config = dict(
    num_hidden_layers=14,
    hidden_size=384,
    num_attention_heads=9,
    num_key_value_heads=9,
    head_dim=64,
    intermediate_size=1536,
    vocab_size=8192,
    hidden_act='squared_relu',
    norm='rmsnorm',
    norm_place='pre',
    norm_eps=1e-05,
    positions='rope',
    rope_theta=10000.0,
    rope_fraction=0.75,
    qk_norm=True,
    attn_scale=0.152,
    bias='none',
    tie_word_embeddings=False,
    parallel_block=False,
    extras=['capped logits'],
    init='trunc',
    init_std_qkv=0.0255,
    init_std_o=0.00484,
    init_std_up=0.0255,
    init_std_down=0.00484,
    optimizer='soap_variant',
    learning_rate=0.00417,
    beta1=0.95,
    beta2=0.99,
    weight_decay=0.093,
    lr_head=0.00669,
    max_grad_norm=1.0,
    warmup_steps=61,
    schedule='wsd',
    decay_fraction=0.747,
    decay_shape='linear',
    final_lr_fraction=0.1,
    batch_tokens=65536,
    max_seq_len=1024,
    doc_mask=False,
    train_tokens=349800000,
    max_steps=5338,
    dataset='wikipedia_en',
)
Each number is 500 + 40 x the weight over its row's rms, rounded and kept within 0 to 999. Layers, rows and columns count from 0. Numbers have three digits each. The size before them is the row's rms in percent of the matrix's.

# layer 10 MLP down (transposed), 1536x384, rms 0.146, rows 1384-1420, columns 0-191
101:460516464488551529475509434446536448469474560520498419528577457488541457456533484567544459446520465460471495474483488475504442452479445519575543506550481454494496582472536440493488516573469512424522427546549525584555491505402454420524465481570471458448506499588568497534483514544517509475552440454481519495530528527488536492502474520445433537545441508548509550533523453512497488495481456448380480462470497478485502531480521496477537556527557520499598510483495504505489498453492479543545470421518535485493504572503492483481492453413488539493505513491529575513515491512505470534
098:569439436449477511545503484549461474427537543445378489469471485491502510491471477520547476586533491490445502546521565504422523558489435488455487563524572523516502514515494621536446508536438533486540536573477461483532534443444494492527566508519517483474494461479450581486492495568501537536450493496479534504486493436490509472475469509507506493415496416560541474543506503609531503518464508481471478534544488517576501488456569517516474464580524410508552463518575439540518499442548455501528518504392476524503542555463493464424540462533497538537520406513489513485496450539507508518
102:490403549510497485495531521498433495437531507488512467516487501527542478416466494496467553454494486556484492499503520498511476496506481437502522544613550530560462431453489465510545480471522565507478542539488584430528509438574543550505592495514505477502486513511443462508500526553560525509479462433508507501462447494503507524417552503533569498489509500505535513541401446458452489523565473513535530497542501509504535496490472520508528512527445440487595530467568480378527537533549454496456456473452583499493593545490495516470495485456501565512494533510470525464523475480557570518
106:558452493480490500437503520452510541499448485421521594562543518478471391473486476493493596514545471530528480414498541484556515463487512471558513549450519439499528565496555483471481592553523498494525460474506490496502472477454590544463454520455463560512518489530509487423466513524457560490559478376521485488569485499489513457452507536503513521503548446515537505485560511457478513481488564549519449470483491485521542534518452466484476513500572469548415501449528453443507525566468527507551574589520505499467522451528428494482436468489516477505471485554549533500429523511543460445
104:480505459462533465562467417485499464421477513491596453497522497539504529466504402461506493532537521488478518509528532481547510465444451491523471495463551445494530459503447486515550535447458501534450508514438468542480547508502443535504499512538586483492514533520498502514536458443487481420535454492471491479548491481535450461524439500503514541548440456556462501458525419500552482522549511429508517449503413487486548486470515507502538476504510491531499616475477465550499528549522575580472578439515523529500495480425570497529487559549461474433424526473466555493505555473496508463
109:558507542505556567485461488461467526429461513492482476513501496551471530490505461550503530506487507505498594527564560454539521477411514477498466513480508565481524548483486491499538521469558572550584506534513463541461500520479414447475522457540533491495491536494495545558520513569589466442537470448500508586440527513502520531524524536455501543554512496478448512531461478541483491470520522456501560524520538594497434524525515486432489505501468420520468502468506490533504536579520484562425566445477520488544466520512519447513565523510481520448495447442500526481580486535484501494
098:471559562457522502546508479632482482545505523575498497537453463507542493538498583513495493491514564514496482446521576504514511472463458470556561454519547460519455443452510482522503529421474506455557511593513513451556621461468516543452495520514515543555468519538551464505490462493469532548402513489445439446519400472470487479467495522478404462551433541534582533468530504476553500575553510483445450470473467501413527477492540446497490481563478493467528470476590447480517522449491482477526511505467487530438573439609549479494466521536527428489590503536433582416568478524555518568
102:476565510545391514473440441432503498505446564467509463427462518425432512447592527527531461478499529433460482478525533461457484464511555519490474540550450530571500516525460506445537481538500535487482447511537503546520530582548525446456501540519549522493497534393534575515476516481515389546499532541552544535471493506486516499442451493433492521483476447523521507521526486490553492460490459484490500418541461470417549489484526528443459529553479407485514549562493507486504470442475529493611465496487474529552455486418475532405475503492554487505507461580482582502548512607467576518
104:513511572508516525474449461523600476519505521590481509380454458481478525495512425504579520509571632522516490504446575520509466488497521551515488534443443554572474526556510497542436444463467519506544510544547480460497546381527496495489480491477528526491507518418518542499522558505471495643424515458495466530508507455561497480534546507504487469547468512570522471471537443528421502496510467567488528429527528584539559540523485481589494513449572543542553468507464487450536504540444491447524472531533424485443533517444489511542540499477522549528488485501532485490406477542553457558
111:459384506518603456481515456477474502571560495507502552463507541489464453478519476505483459415479529488523485498484499569458531423468552490409451517569503464466512479505493545525489507511527530454444458519512527465482533520474535538452490459473550457505508606515495581438499523501498483569494469550494578552549437496542554467538529442369516479584559455579443538474496553468493466485448464462489447524522493466522530526486515437480518487517505513440468555547526499509473496559414520484499461486486437542579495474540505539492456497488508526496547533492605515456521468532504497471
117:452432549515429545495503501615495486521549464541554545492555500502517492474510512450484519538495503515574475467492492508538489505497544488541511501535494458529492576488509505567551524536514514445527495456544545510485547498479414585533570454571503516476481484514502493508492489533487564518489526466450515475521551426512461437510457480476506429535466479432499450497489609480508479508417526519518487454542487485534491458470452457511504546492513526519528411529518452452516508561509468507499515576474481466516549518510457513469491522475525489470487550477517496523494423466572562493
094:514516496583448579484430468484529478492492507525538516489493512433523491522478511505478582506525483522514570482500533448504452435485535513449457469434534536472509535490579526522553481495477518446538615480404508499498509565518539525447563499528483452500495413500523539454459555519545471510544549545554532545484494503425577547484479494512566471476442591466498502497615480424524548547579501482594541544441462521468494435532493463509471484475500484450474468481489549503525531504504476430517522550519500524471523536493492564548460488464426505547494498492541524475495488417451554485
109:521556465498570527535500419537494478547496453481537513530560510462513396405427521599452532526490474544502418547493467541561544474501494442510497468543487504531514436483554508484548451452456444521483516522468499590523487566460574539473494448537441527573458470502511504520452493472531566497464485573525442503504482452478444421486500457525529516459496444615495505495537496473503416495521491542490487476501418546450499543522443529512450501530413460471561488526440472598485533482493447493463543466571473536459483487576515568451527488515472526491528482536471525500494518459570482503
109:533485485479493474493431440529529506529554469454453473493581518474519516451517543485485532477566472458501521657403511482520435455517433508453560536496477587519452501580432457589514472556544504502487454559484495540497506527415502537533535499466506477499448494456482434536504505495433480512506511519458459462514476417490476585514428540559508457508486549548502578443491565419547484465512529468553480539485467441464556533506477490504485462549502522503531504511525476445521517538478535472497527544429471460497459543510483500512513506515495463526519532517485501541424505420466455454
101:493494536508517499480451498557535469486488508508565490444530471541474570509496445430495518529449560596515548495543498532576516476497507518506465479526558566503539506488516508478511438510507511420482530463549532449482487436459404482465518566482541519519479501468519535523441525493405434467550499498539546561431488466484473537452495431457504486474479424491528503487440461511487613537539477527506563524507481526454441474465455467509482478480509512484567431498517539454525544577540505515500450561458462523545525539470503466469453447497542502468478546564490438510453530538510539490
096:535501574485555495520529412472497495487481518435458514505489480428570499523499476532476526514496448510512453560481567490542497471453549497549500479452564470394540559543485525570503509544426437419479467472537491553485473548480453545472550535484503504503520499398440508463510496533387548502432483562551509587522449517561501497528500563520522520488463480498528496484540533467512528493510531480463504480510486540474532508418537480452482471510520523483497554490541529459436562412419481471494432511546460471368520531422455549542490525454446529463473484511474509439494517502493562435
096:517469469528562558513390484523435464568423530472542525514432498547513516550533533473513507466586487537521464549507512495537503463519496475553527432512590461540527489464530502469485508496480493562479530530540472500492463507619530523487487414445390435510486536483518470498558570498458539440580521580470510555588496519476462543489463450521500501499545469493400545505496521490516511520474555446520536481520394564465499545483502549492549511526555531417551515513439494533515444491486496466523556450490451548540483523543526457485539549560517495556458506509514565502495443394474605575
089:554486484495510483470525455491463456450518497503430485444513600515503497430531444552527506524505562494498467523525555526514472473537521388496524477455535497557457538478494555476513502522447476444521513464469555526479457583502521514538543542509542448506478500432481439493518452476485489484546474525545516506525570471520503400501547453517480517542471533476471513501455529454513420491444394523514477565625514474483603484535520485448504555470506475469507538511508493588554532490464501517466505450500530531536536465554481482530513459550475437578453560525559490430512428516460468456
106:450453461475499452541515505487479495463456447447531542510402509513440546474492492474476492441607558439549431545445441447476525470438488496465494579574545563483481496498517595527458465469478506482537571470507470500438446408437524502468446467564537593491554428472560528520473495473446548531516532479487473456492490520529504522529468424495503484513493531558496502489550549530501417534548471544517461519448518448503495521501509483516527522489546496554564436461544466474529487511514509478484447485457532560523458482474520505446501560487486383491370500534500550482464532434518543493
096:502569539537558504479504464434513519513534501505492516433496552527490447430542494519484528542490572542521521461487497466537477525475495598505534507519424507449529431469573458433489527455490453507509515499475557433523448511516588477547482433556494530430575471470519446500500477446462490524597505572568528503519499467489539486506503539456479489491483454569516528512506506563541467480492416545459510449504517543543445557489538464455472404589506538486509408460438477499430473524487526475515482432438528475569530493502518509457438503583568521482442507509501524482487453429584524524
101:496491491446478567542430483463503464525562493512540476475484467528470463457442512530479557492492466486500555514519537459457429471473457445464485476476512489453458532462538507532425490538431508536506382532473473576494570521482394485545543569480514560501552487512513511552506387490499454525496508524464537542499429508485470421501464489466466496532508429435505567558559520509481500542470475516410506593474504506474497539425473508494518469542452440572470530508503523457512516396521503423532488462536510475540515471526505506501558489525445419472462480564501435528541440544497565567
102:449474493513504496447514507474465504529486458495497471461506438526472584477545513468517502525448506531495468504441455510433515502529491530498523424506515567519425492481454514433527503519442536478526445458519522489555509434515547580579472493499480492528501449536487452500476490535566521486556437552528396498512489494526547490466414518466436488575523582495448475515568465457493423564533438548571433555442470539515517525514505451557512511562506470485440517453429531479450588514468519556484511507500497523493543479482513505547480513595427449466461514424491524465464531516545493482
106:526513551540526502518452462474539528491574524502506521471493531458512481485374495497486478525506529510500524500547514469531454399554526547388518485513465447533491469512534521404534499496517548527570482581581457506537455524464590570486532487469550492444542500422471530544513506539504468520517494536525445598535552505474456455447549503541469451489521517457478505491505495544511452510503506467521473513508486503566499514510519475514553422507479482503410538500511442510467503533548546549482508520450489476450496460453512548513520470461525556493511518532494541480545451472566518421
095:553484504584431418503485491447466488542418538489520551496468519502530491484508480452538474532543538515480484490452452473507481430463495438540476543531466497581437510509550492512444520496432454475560577514517496618456512501458493486530438483581571508531525545487545524537529446489580517433463507544422509491476507569418424510492450474524473527456406525467485401490490533537585497537521512501506487566584465454460478585555500480524555526528537484523488571458441476481501483501559556473522476528568477469528510520512543469545506512490434423480485603488438529528469515481466537491
101:503530476525486468429401491453470490564543556533528499421535532527541524526474467519469480528500489447507524523531538486495535507461534427564536468527528503470489502554464496526434480472450511499509544487465520533470482523483455558538454580446559431504558532464541515420594505564495466593501540494495510497579499428475478469431587570525527565544457443471549549457482472501485536466512493523542486522462504460479558576461496494476579499474540519486487521493504487463539519523493492493450550424463446433513476465443523428501459532560563502443527575522512504549519524501526489495
102:512596482523566482491548497476494516519468505492492529507489524567502470544504484523449440461568500474469478416493484529578478486493503438502544526478439534459478538408464545511520447390460497506461484539542483490473530503544447515525518481494535487510516546442413557480473495486485502493472450580451515513509485492508466489425538570521469567492438530444439497564465467514494540460489517479498460458507469587514449455459481443554456476483519532469483516520522530473458479485438539505555452497532464430524476543474597579483449513468457563528509493448415478399573476412509553532
085:488489523472438470585542502452513539465545475460464568515453507524422543502524506476471522573467561499508558475532432508525509489475501502497454497523555444550519534497602522439498494490522513439515503518506515467559517456491499510485431523489460579497453479468543539522455439526508532495502524479513527446512484557479466503524532510534446557494431486472513470494514497512523487545471434512458552483519563501458564477477491495525523516485511552428543460498482435475492532511500458501503475496490508571438564512470458503518397507483454521453449525531551553489521462484605570399
094:543526430423538450508473463529539521468516506547440426514574486546505587476561549556462487519524477505429525494486484471431460514456554519471491543474447474500502467450481463544493467511482530558501565506516516506453513440498540528514515509464466547509516524421526519505483535490477529463506502404473484525463498544541493519545526431443492510479585432457500485540471506452566488512483533499464539457498552462503507484556513428507409496534522566475558556447435508523456390441487529498538527594475483505533490519482587528478467469481486524462518537560488477502482478495511494504
096:441503519452473491487508500526500507589583426534571460527490486498494526519449493472455465517525492486525481434514457470487510483471493469521580544522521448500445482523539531443471543490442530508557454445465547443553508499490527563514522495554524563582453531398486485529527475494478540510469519496398505547477565445518551463501543489552454543551539517449509509489475546466424515453475545498496514474550509437474432509472473536545520500511485531519525567537528489474463481550486449529416522401513455473446498529539507507472436557446514506459529614520505490496509561486478470562
100:526437545507539561515516527495453535449476498471464530485590630379439514519511522445559480448479529448530448489501539467515515496507504508494501520470495522511541473522492429511518460514457439476491460483461448538541545463529465513478399495487523494486423509453453493481469465489563516451480470487537574453505480481441466516541440505490437565437589439522586478441561477429476479468487454460469563503516536548475479539522443425447472534534495491500429489508479474535565491510498452574490502414492523476576487511487602465549459526464523522487481482486530494563459488556537535510
108:460530410488554434546531415549545524535527497539457518477493569511433494507491476570497502463505508424550450538399474480462553489481443478474558550505492574530508520506490424473492532412495483541528513550430507506498468494533530514492514467505538495513448516548497481502540540483470478526562482532551494513514487442530462495492504512517509516499509460471535513505536551410484571586461525465507375463509498441544568518521467484512470537548472518519534501529438485476469561458545492422533509472513448521430474476491623531577484491540491555488462556450484509431426523461495514524
102:486423488454510517470527482442508531568496540520558486418530402509502537570444496538448471414511446574454473494556528497552494549447492476604545561516497453548502504434597540485547554527475491482531556521519457513477465529516499491491475495514534552484503499504465453530534482573449538451494483480475496484417496431520509541529526567531509500552485491507475483586473510449533481448554493447496517491571575530509518481505515606503548490543465493571524481549530509501380528552495443454555528538450465481503533397482471480548538563473538523573494508356494471481538439490511550480
101:486467479547474474571520490479518507435474537514497500526417533568513516534514459560507516475451501493389477519553591509521460521481498497556543506478515546452503542515451494533469470553502521502453487498415512493544543451457475536476623501543482437498500571498518509488458490509555502477510506455505499442355531517526559538490465504535451480559481467513451531554517507557478533511477516502444485469486492485509527475495494486513509442429501484483524484609518424512460463454442476543514412473524486587479493488493509471491439593525437582500450517497514474538517541509508510460
095:449534441581568539443617501545499466437551488540488522416502536486498480496500441504544479502466550532520484546513483446547444499500507428488567534534473461467467463473487501459511526490516570533532475460509535461444473519563479528483516413513496544552454521507526491477410429453465494494496552524530503466470497493474476499527468473503517457457499499485510534512422378466537503507524506564503447468521485497473512567577606440473407487486517481455501455524524525530468472551475498565536558470421455479499427583421458546466513507495478536521459522543530582533472466560422504434
106:502420518518466439526474500552491505540484480477533525519515390560464454489528530468448466524481504465463452479415529446506506492498541433502527464563532460474501493557489470561535491484422478533489540478479429447528532463537520560534554515474457514541517569536476509386543475494445459477481524520499546522505528473527491438488500429486496483500583392467484566536560478500535555545473532503546512537477470545526514498473511473531401449554516407407472566443445531510505594496556516490403509578499551471487496493515461468565570510473504531441500397548557497519543474489465507535
105:531423512503462479509456557495467517540486487523487506524462508447473503450429567454514541466553495445479546471530474434578548474462460526448467571480438460455497510463495495561441482536562560447470513492525431455547480505497500492423528507469547514485567532501513444507506523524564498486485512460526507440494508553454500520553498566462516464560494462494523495476519561464519543497483477508482524462476543509437487477564464519492578466524411440519530440550488475464514449495555515401555519495479500409494509529556551507513465537574571535428543515466485522519419499527449489444
110:516472456568461492533492540506504548470522546487538448502515536448441529505523521491476446533512456443461464439472470471524457456597384518424499397478476461510471457495519508492498441463521530473539517502508564466523499536582522494525512486468489460509478518462542464547540547490485488445462525517495424464473468504505552408433491554511529511515474494544475500510516460481509544424559488511527539478443418492463495569532551456504507545495497532517521516410537474550523511549501485450410511512481500503528469515510441405477448540570501466526477496489466509541542550523474500506
# layer 10 MLP up, 1536x384, rms 0.146, rows 1385-1420, columns 0-191
092:516572481480544440523460518488496524444507508549525498564468503487495590462525477515537542497536541437473514546532585585520487482489516549499488544516573500440509477506524483538519498529588499482438471467490446437434474548552594570440463526482481507539474419503591527517513533449544478461478467489525459531498495533503435489444489527519592421507517467574502515423529473532503477520558519538498447497547443496529517562518461500478447460485491510500524483512483510510493479480555437549578482437496560394522560522494490510499530484512512429473466496540449456455479567488479490591
098:478587560552452406503528519583508532515464508490515484551547549458545492476491516496509502522481518606530488494527539561471480624445578521463546622536506456513493485447515530479556501507478446400480516463466480457454504522544520620461436531540470490556449522496499523540466511504512476448539601512551543509531543482442564434413587535451491504487513484522548470483487536432475561517555497518425473460529555516479488584451551510528507528490529536498504485433506505432544516510533559482473505498416544545517494415501391462518599567484496513508513482561463481455525491466525495524
108:517442482475441484490416463602545515447471534488466487570488515560518509406522518491506375471487466481520510504501482471551462463490498499512532538497502560524497472518462426480512587513535490440443458499569493467516394515505462467462483456470473607503525482496499508462536495488457524514509489549487436526487412525536559501498473408472478533531471498578414511481553482493485518450543514476525522536482553587468475469529521540546465462488499497503492453477482504455494541494575518486557572516508542482637543480515506437465493541536485469479489575481557598494476499549497531445
097:452553452515501513419495515496438464474553448566510482461464503557480503490535444443472515479554447525520566467531514557543494527503497473472445519470457487521514495452498511487486556444595451538481531480433477460459523511496459481493507444438457474481477502378516509497504508462464541427535529508530462471550433535558526475458469516433491450446485507525528563496515467503447457521557491497519505460490481446476545492485480494497431419490421481504464445482541518468612526437507496516503528483495584459483394460466512530459547514543508482477479496515510482550471517475450497502
107:489555489507420519562524626531521537601508496462503524529492543486507499524448561461570507503582471520540498515479424525434447495523519483506458512556495440520589470460444507440492520508461495457534541467484453511472576597517530466532470417398483465576479514519515411481529560535516528503572527466447488525500472457467506467511465520471536533478537420460483562414460496455471608582496455502424519478507530512542494517457431533540475450518499535477508506435582484519527542456487438492489414445494431519465568431448459492545548512490470487481532509427596560480481481512409503574
090:499501498432471505563440509421544527459413519503414462433530535555553504504498491498546531494509536502474426508515480539457555517524466471458546515489500441458461484504488509502467487464533407545540480473506506524560509515488574480548476533472520468423518509450502500542483460494545488466533510438429461447511432501528510541462519420551586434512479492466504507474572472489507486556518578420579417520423489428526483529502547446510477467499516537593559466525470471444543511467537451486463429527492422522559483452437415497503498448459480474520513422538502487465538417525530463421
099:524552560497458511559551462532488483460515560517431499564503517493501503545517482486573467448548501572487501548519481408505475483545532574575530481484455490502525473505537457433546544408503454456520493527440557467572387481478498556487487494431523499475525511470512520505494454532532448519495420514462493538512484504502467482485531479526516480560547406468548502519465452485477451468507569457458445524507561543516501480518539509492611471553473522519486480484476557571537539505533512472508499396529523543473528536508542501518534464560471481438503483441466483472515462519510547522
112:493629570467491518475502555521447504464539504564561525512440516502515485493495388516462457470602532518485523544551577484440506475471524556515509478536558499447454548599501514483528525508431518461418462530501525550499497457533455541520517494462481492531430534540488543445542503497569543565528473472533516510443487433485526520424431584506466542502525495496458458498533511508479562490453442499552435488511553544493508495467455620481510539503482477490565405455564477458481527444545520570484448520475420540453435459544436507548436534518500438523497510524559452535474492517540505457
110:458517517574552498450484490517529482402495554494497486533458605519475486472527485472503491463540490447433458488492567557524495519449524514434524547538476542521483516416486545575529468492491458452430544536525499501515529475450494515528506539421482478524457490528560501459519535549461518489510493480485539476480509476452530572456470506550491496470472415554485524454487512503551557471535498573442487579522511471487498466514520459530489476591529470557486471526428609501478515465490469541425479450534546522520477512548508444555499472470478460534541497472558481488454525536526450399
117:506475490521560489566582531446451545495516544527417552480559573444587470468478529482524493485539602487519546386472457485485521484496483486529532525492495492501537441500507539591501449524491438420478545465475501522519479464524442442499468489499439425490555475505522453428567497512481550455457512455464491509504487482546486464539554447562452540540510492511459554409456482479464510495477506526499403517516487524483500491465527525487437481474493507497473441524560523494552489585485471462506418548494503456579553571450454537530455521510481525538498478469533514493526485539559495591
091:471512456516461478533431513560514474505525525540447517521504505447511487526524550510584444486429465511465571528469397544527473520641487435476460478437459495491477464462512601531488511443464470553491473514480546558473513453547514461550527543498423467516457536430472509542530467503475520456562488558492475465551457497496406520583463542497495487416473522492441544452512513410527499569538525489536478513473596472503493452540500480601538520447504475463495460489575518434451477549537404545508464506476516476530542520497502496555411505458488527585485574522501550514520509515441535555
112:455507531450481471482478514524519467514555494436613479504499489554455530515517578562513494469546477498484474466589456476535455469508525369590448521502480525473509517431486534497469536496440445479484486581507435508466560492491545488458414483466495452514554504492471447585479490495435552426524495543597419543485521479534533543473491472526494515513474394461447464549465493483501558539501537572525508408442458499511511544515485484479536513503504516507547486504445528481516430436519470559518447511497516488512467474576492493488460572526564597553429506502503540521539465519477501477
105:501498524505478525443439424536487588421519472488505487496495486486565458489469544550535474528460463498566468500533493448498562478490438477532458425490531516556485428503471465525470441482602567515521512540478505494543574469551555590406499538559544520495486567458513472532612562526448514416524523478453499487506529453516478543528497478483494440497465563558442535502526486450485501479505518478575507490486447469494478511615519530479549583502497527501546493490497516507478507441446457525443489577480503476461473519486465517527547540469454496478556522536400487476466508469555484486
095:486514515548427525543514497512513502443500496529465419544482578482552485517550477425586580543517542423500531480515482517517495548492476529489443494513514388504500578543458484557548464460496466462493548460502505533507565488526503503515541520512444428493507387492498513547543555508518499464521499504477494512556498481573508519493514485454529436509509519503461519475479553515528475488457549551554440576538538481551546462527425497530451473474559503496480415422486491447471509506520483543534541541506437506453549458484479473510522529466482475540529465503420471518418481541487487473
091:556513485457478485561572476557539451509379470522479430496477534467525547491547480472448418470492449527516521459495465544507465514380462532528507519497523500475475506517518577514526492511518470487538464511545450520466491495558614428534478521445521541527496449459467496485483514506500459534540490475483533516518431599486515554513553539493573538545553503459491456542489522513529381515526507396470483451511485496497481565472517491467557502524503554513408493562543551499585542503533474486488531495448474498497471487547472501561485521516555480586468449465518481513450453471518461580
090:500465506490487460529498516486496479489482553502604440515524496472476554492525456524464496518489476540504469448567483543411532500377465523473531501510555511486426511435508520530415569528509468497492517460469496511542456506456570482444496537513523461510545520484526501582491490455453542493517536424504524472524472411437513485483480430510507510458561520505485479517375553467536464552486529435534476444443476534501430437443527559574528532482494458456527577494545514584595532482502397479456497549481519479509420529521446532518485471530439460492526444456567452529584462500524498455
088:489538535445537534486497485494531418462600551490500492494575480471421516498519541527426481498521542500431433447553502531480520457504456486532517489456565466547578427536478525454475506467485472471524517451465463509403491455517484522508508459521492464489505501524533514447498539520507470510483453474549504479501546424492409457435581440546496479492545556565472454479548494471513481540529514476474533616497506500477550514474482563491439505495548540554518526487475495451488563462569487469486415515419499540445475560495544536544555500525505460510461507538508500490513505468530553458
102:479536505489427495473577558474523547553428534489489480474522516509440515492475408504462524560571503496505494595494522522470489457590526504484492550646484507459503571541520563478459486433507483461538602483522488484534492552530521532488507505516405445495497466544483564510529485545523510501501522450486527477507505405467501513440439453469477440558604583490531448548525548448443424447526537532510462538502563469506490522459594450523551466552491488493394504475504556549485487426478508425459479513525468519535419458519502521476466477490437450461568459491535459473491511524475523463
099:453458518483440490476501508575514517454507500504564548588517445508404494618437578525445490477518458480473522490557540494541511457550463535465580543559532517569466489502492525542488503441500537448446553511517452520477535541538477510534513430489460409459446526520477564443482478540543505484506543494510505518518491519533638519484534515546498520455508475553455433536441446436485456521488574516500584440540575490442503465515550471456453500497485479545512513506464472498563564523522432471494520478458498470470445511483465492491489496485471498483484515450460547476536522467479567504
097:532519503503522562499469522513551470570475539569482493476509506524503456542529566488480571467469496485564550515463520554487490516453424535527483495442500498511517531518541484464482456483478501528534464484475527474504578484477450557470475481511490522509509517413501512557494580543455432498478472521535528553513552457486431442444535450504587478489382494487534483385414465519514511560371523509457419537479552521475526527465495553550502417499415411596483498481530527464430566463478449500493511531511513496491463473516451469499566528498499509479536502477457478479485461446568471534
107:500473505449476534487489561520512555482479494423437418459498500502446556454512458515432513482577598511556549497555476488471483535453546472555495508489559579508494513502553492544518509455450456422445437520518473447481419550513450507472530518512521490532530547500545475504464513547564457454499538502476491470482497418504475385418508500479510509486542450627509498482546542492508538527502551508475484528504409563486538533503506432522520446501459485551452537510499563549496476572498454520486526481495562492509533501478496487421456490520658525419503548461516508511479480569488515553
106:546430465494484466523496429525539544506440544469499467533425518456493506479443486439510446482491456502496600487504466442431500445516544507498437518508534526474486430505468510513493536548483486527487514513580471520524440550604523495393519546493524469530473576475542551503520463534495479491493553488457483452515482496556498439531411566572501474519520483523536523537506478505524553591559475469444505519485435525465449536546451491486507494513469453512525472503504525525425460586496474520505499527557533483539576508503498454534406524462508547500454477525468398424578511418534510472
098:481518517581531455527518566507534418489478532501476525505496542488459423557499445460542455488512534535525497511471478456471524514490550506582540566463522523537472517421471494499406511397487482488485488419366436526508506527424519412531466549501550561507525446457463529509463484557496482419501553451445461474464456435454470460522500448511512454504444531467442420491483502558564489611469482521620441502569475504481523519464490536521516531505594464510445436503492475399524434467517514479515462486455476425513471498598531471492494500503401519544542454516438490489472569498470502477
103:482472469454510502496529570549495450457531512506446441476553459627593575541491503468453543443548547522486497467467535432548528527572452516525524533513487550534466594521518538555430511471538528468533538451529514473446437412433523508545421528451503476573430535430451501470462483452429430532424457542447483425545484436500503521483524525437471552491488504466535520491489509508547478558537547412615488552495517504484489517551495485499514505534478476501442481543453520468470511506492428478405513482507490478500495434461468453529466463464461553466488525477443487538460436491511537460
107:449455470489541477479595495489518474488513458541428537434479481508458493427579493496528528471508483493487543519532559476512481496536547572471487545498449550570541501445482505417513557458574514523467508543533521491465439509521506499505510493521405458507480505446493467482508551490402490486464456515498543452474546469426503497566521533433533472535527485480456469502465461575530566413498480564464421509524507538579475501532486498528565532481521470511530492482454562545481607473520545543555457532432455435517545486464509517505516549521471411466496496521491513465545497490448567533
083:510436496435527568532526540444483450477463534407430575478545492539493491482483573547484522507518524483562458510471454464527389485572458494426467582446469474531463385487542513490507481489540479523511444492435424430501530451504489494501528539488513541438506539476503571478485566515538457436537522513528537479513500543523521511546470420479529426506456499479451652494523492539530389493512518472419478511465500464492488418555506490529522435457465500474479556514518521456527469451487548549520486491416459436474493476584462472516440534506520493513483521485479548545533454486495576542
096:546511472541418448512465520535439491487520607458451509555533511503481550463491533517439557577557519509423476548483539496504527518522493547562511496481454492456472516516559429485499516470489488439542533511509482476450476487401543518435452603535509485525428525526501560466477564503528485437460555405488489459497427402460521525492496491548498511465551515506463548533487519445487449596503476600450498548497533509438534505467475485447479565489470547568482494546432442485532462487546518498455559516484516498542525508529508608492508554582532504462560533486455498519553473495493466495
099:583582570486460498432533479540525474525511475488452530484510512517511490500619490545638460472482492478529514532481480517518450449529479585512447515446518495522486537558454480473552491566569506484549325538456514475531485521535539493442524481459499554505480595488409461468484487545506504379439523441509435460523561501450425519444565520506462509531517539524513508499520522537484462550497536540497581457529488501459469459497484439456536451549504528506463431485588454461460493442615453469465509447485529565459473473521535462458502440469544445561522482473477489498503457539481473503
103:533529462472488487526526515508479481498512529464534459474544549450431470504483450504497504495466514503455476399474599429504454435532574511451502499478502496494554527444461397456426476539531470498485563504486452464479468489540529477463478484518424505522445461453469547447486499509517450570491497475538523460419489478470512509508551520518403535475521463534547535474508468487512493537542454482430471498472539508546490482487525455458548507545469457487463458533446506509461525555448498467522466503554463516463523483533416467520537497488543490519473493491498536604486497534501511496
113:481571557436439482494454559525524507489565561479538453504547499554549521473484437483498475565557571527505519481542532517594496437506455540559491623435532507504446460509455545500430493514514458406482496451492537453479566492517556532487536476526498421503468506490491477429488571510461479513487478501521502566456494508490465500487423534456548502504500542472546485512444492418516503507432433459482494414505543547537446424474464499467447550531472509464488499430496504480607408489526540545516435505509552543503463542456456488501526497502518459500508479480522454518512491576531410455
096:493502506432472406484466473523536501510452529438486484485453502491510428503498437516523494505509477477540549523472481552562573486479514420465524552460530526473458468574553465453576505403561494407533518470491470553514512539496538471447483519513455495505534466470462534491534461502529413516503496483526510586543559478505513459493468443498494553478430491541524491521568541487455529540475577474511456505467528453504517501489491618486543448512480466492439437542491508521556452506568515504560507534516464554484506497517534535503554492549500461502556519501476513515458524464525544505
106:461432453564414496532474546480524517512478524459504516508450429590517540544484452393490500505484443487448517492470466431462479461472506590531523491500554475462453593497469542568492541513558509425440578524475530521519473470488546429492468518603474455493488457491547491493534472439603479436516540441480569535454463403550503523496524466560502547466507478492464497489496436497552524527373468472524501470438529494489451524434510567492474480580527505447528440494482593499419506528466449556483535526567437499513514512496477522490528543484410549455512471511451543530461512443439547522
105:480528499474545520469482438469517578504476562480448552484428558521505560452478563516444509511539485424535481589491539504538461491527457538514524534514536537482498507562437490503449564500521452429513529487524489488529515526443461492505523570495510440441527464411478437460450504550529442473532496502515552513495534506503556476482482505493513547509522484532498501524515413466535541496469473475518462498519535517470558477551558541517430478533536469475537581419506583515466564487507514517487493536501475541548460510500512521479458519581474511461523470499500463589493471463483499474
100:499491528561480572455523474549587525446557472497532467509456453440509464473515458491555500482533540584434511522419452490431552418562487485531513461453531518500501467448493498531532448536463555499492538507523535509488553457401537479457518462469493551455527518455426579539521492521496581468489510549491516479416492476500488553492427495450533530459488498480558502483496502479499578594467486528554438508515441521511496551512530437554452552439490543495518540501521497477605479451497482543578540515452565515476495530491518531458520567584506562457484501499546442497584425418485468551
106:466502469494426518512492441472512565531472506497567508514484518569445604456465541488500561509501523441488497531528544466568607459520482459479521542513479465446457471433446452548478503515537523494504469502510462428421494565496544481478539566507505524485554470486515486537479493503548450493497496463568558513478466480502520496367440467449580535551520471500492526467475489504499548530505568601463513521527523503579544473542526460461425485537437527482479490510512495486433515465513531433530557562477592560492452472465472489453453428541610570494541519577482483458512441495519544521
108:523562469524517524468467547448432536589520480454505499524474481444515504453532516467512490441506437507524496505477476563492424504492479497514404500471516473511506531518513547456509406481476497500521566454445441461574500555545511563500527468475467535496460568521519489499515449628575378540502452501533496467486502446497457483475463440408495494529520424502552471484512473528536514528492461543565564453442469447478457515525401567543465507447513525393505500506534487457535514514498475565479545501550488466451526491481467501527472477478526403498500413520420454504519490530441459478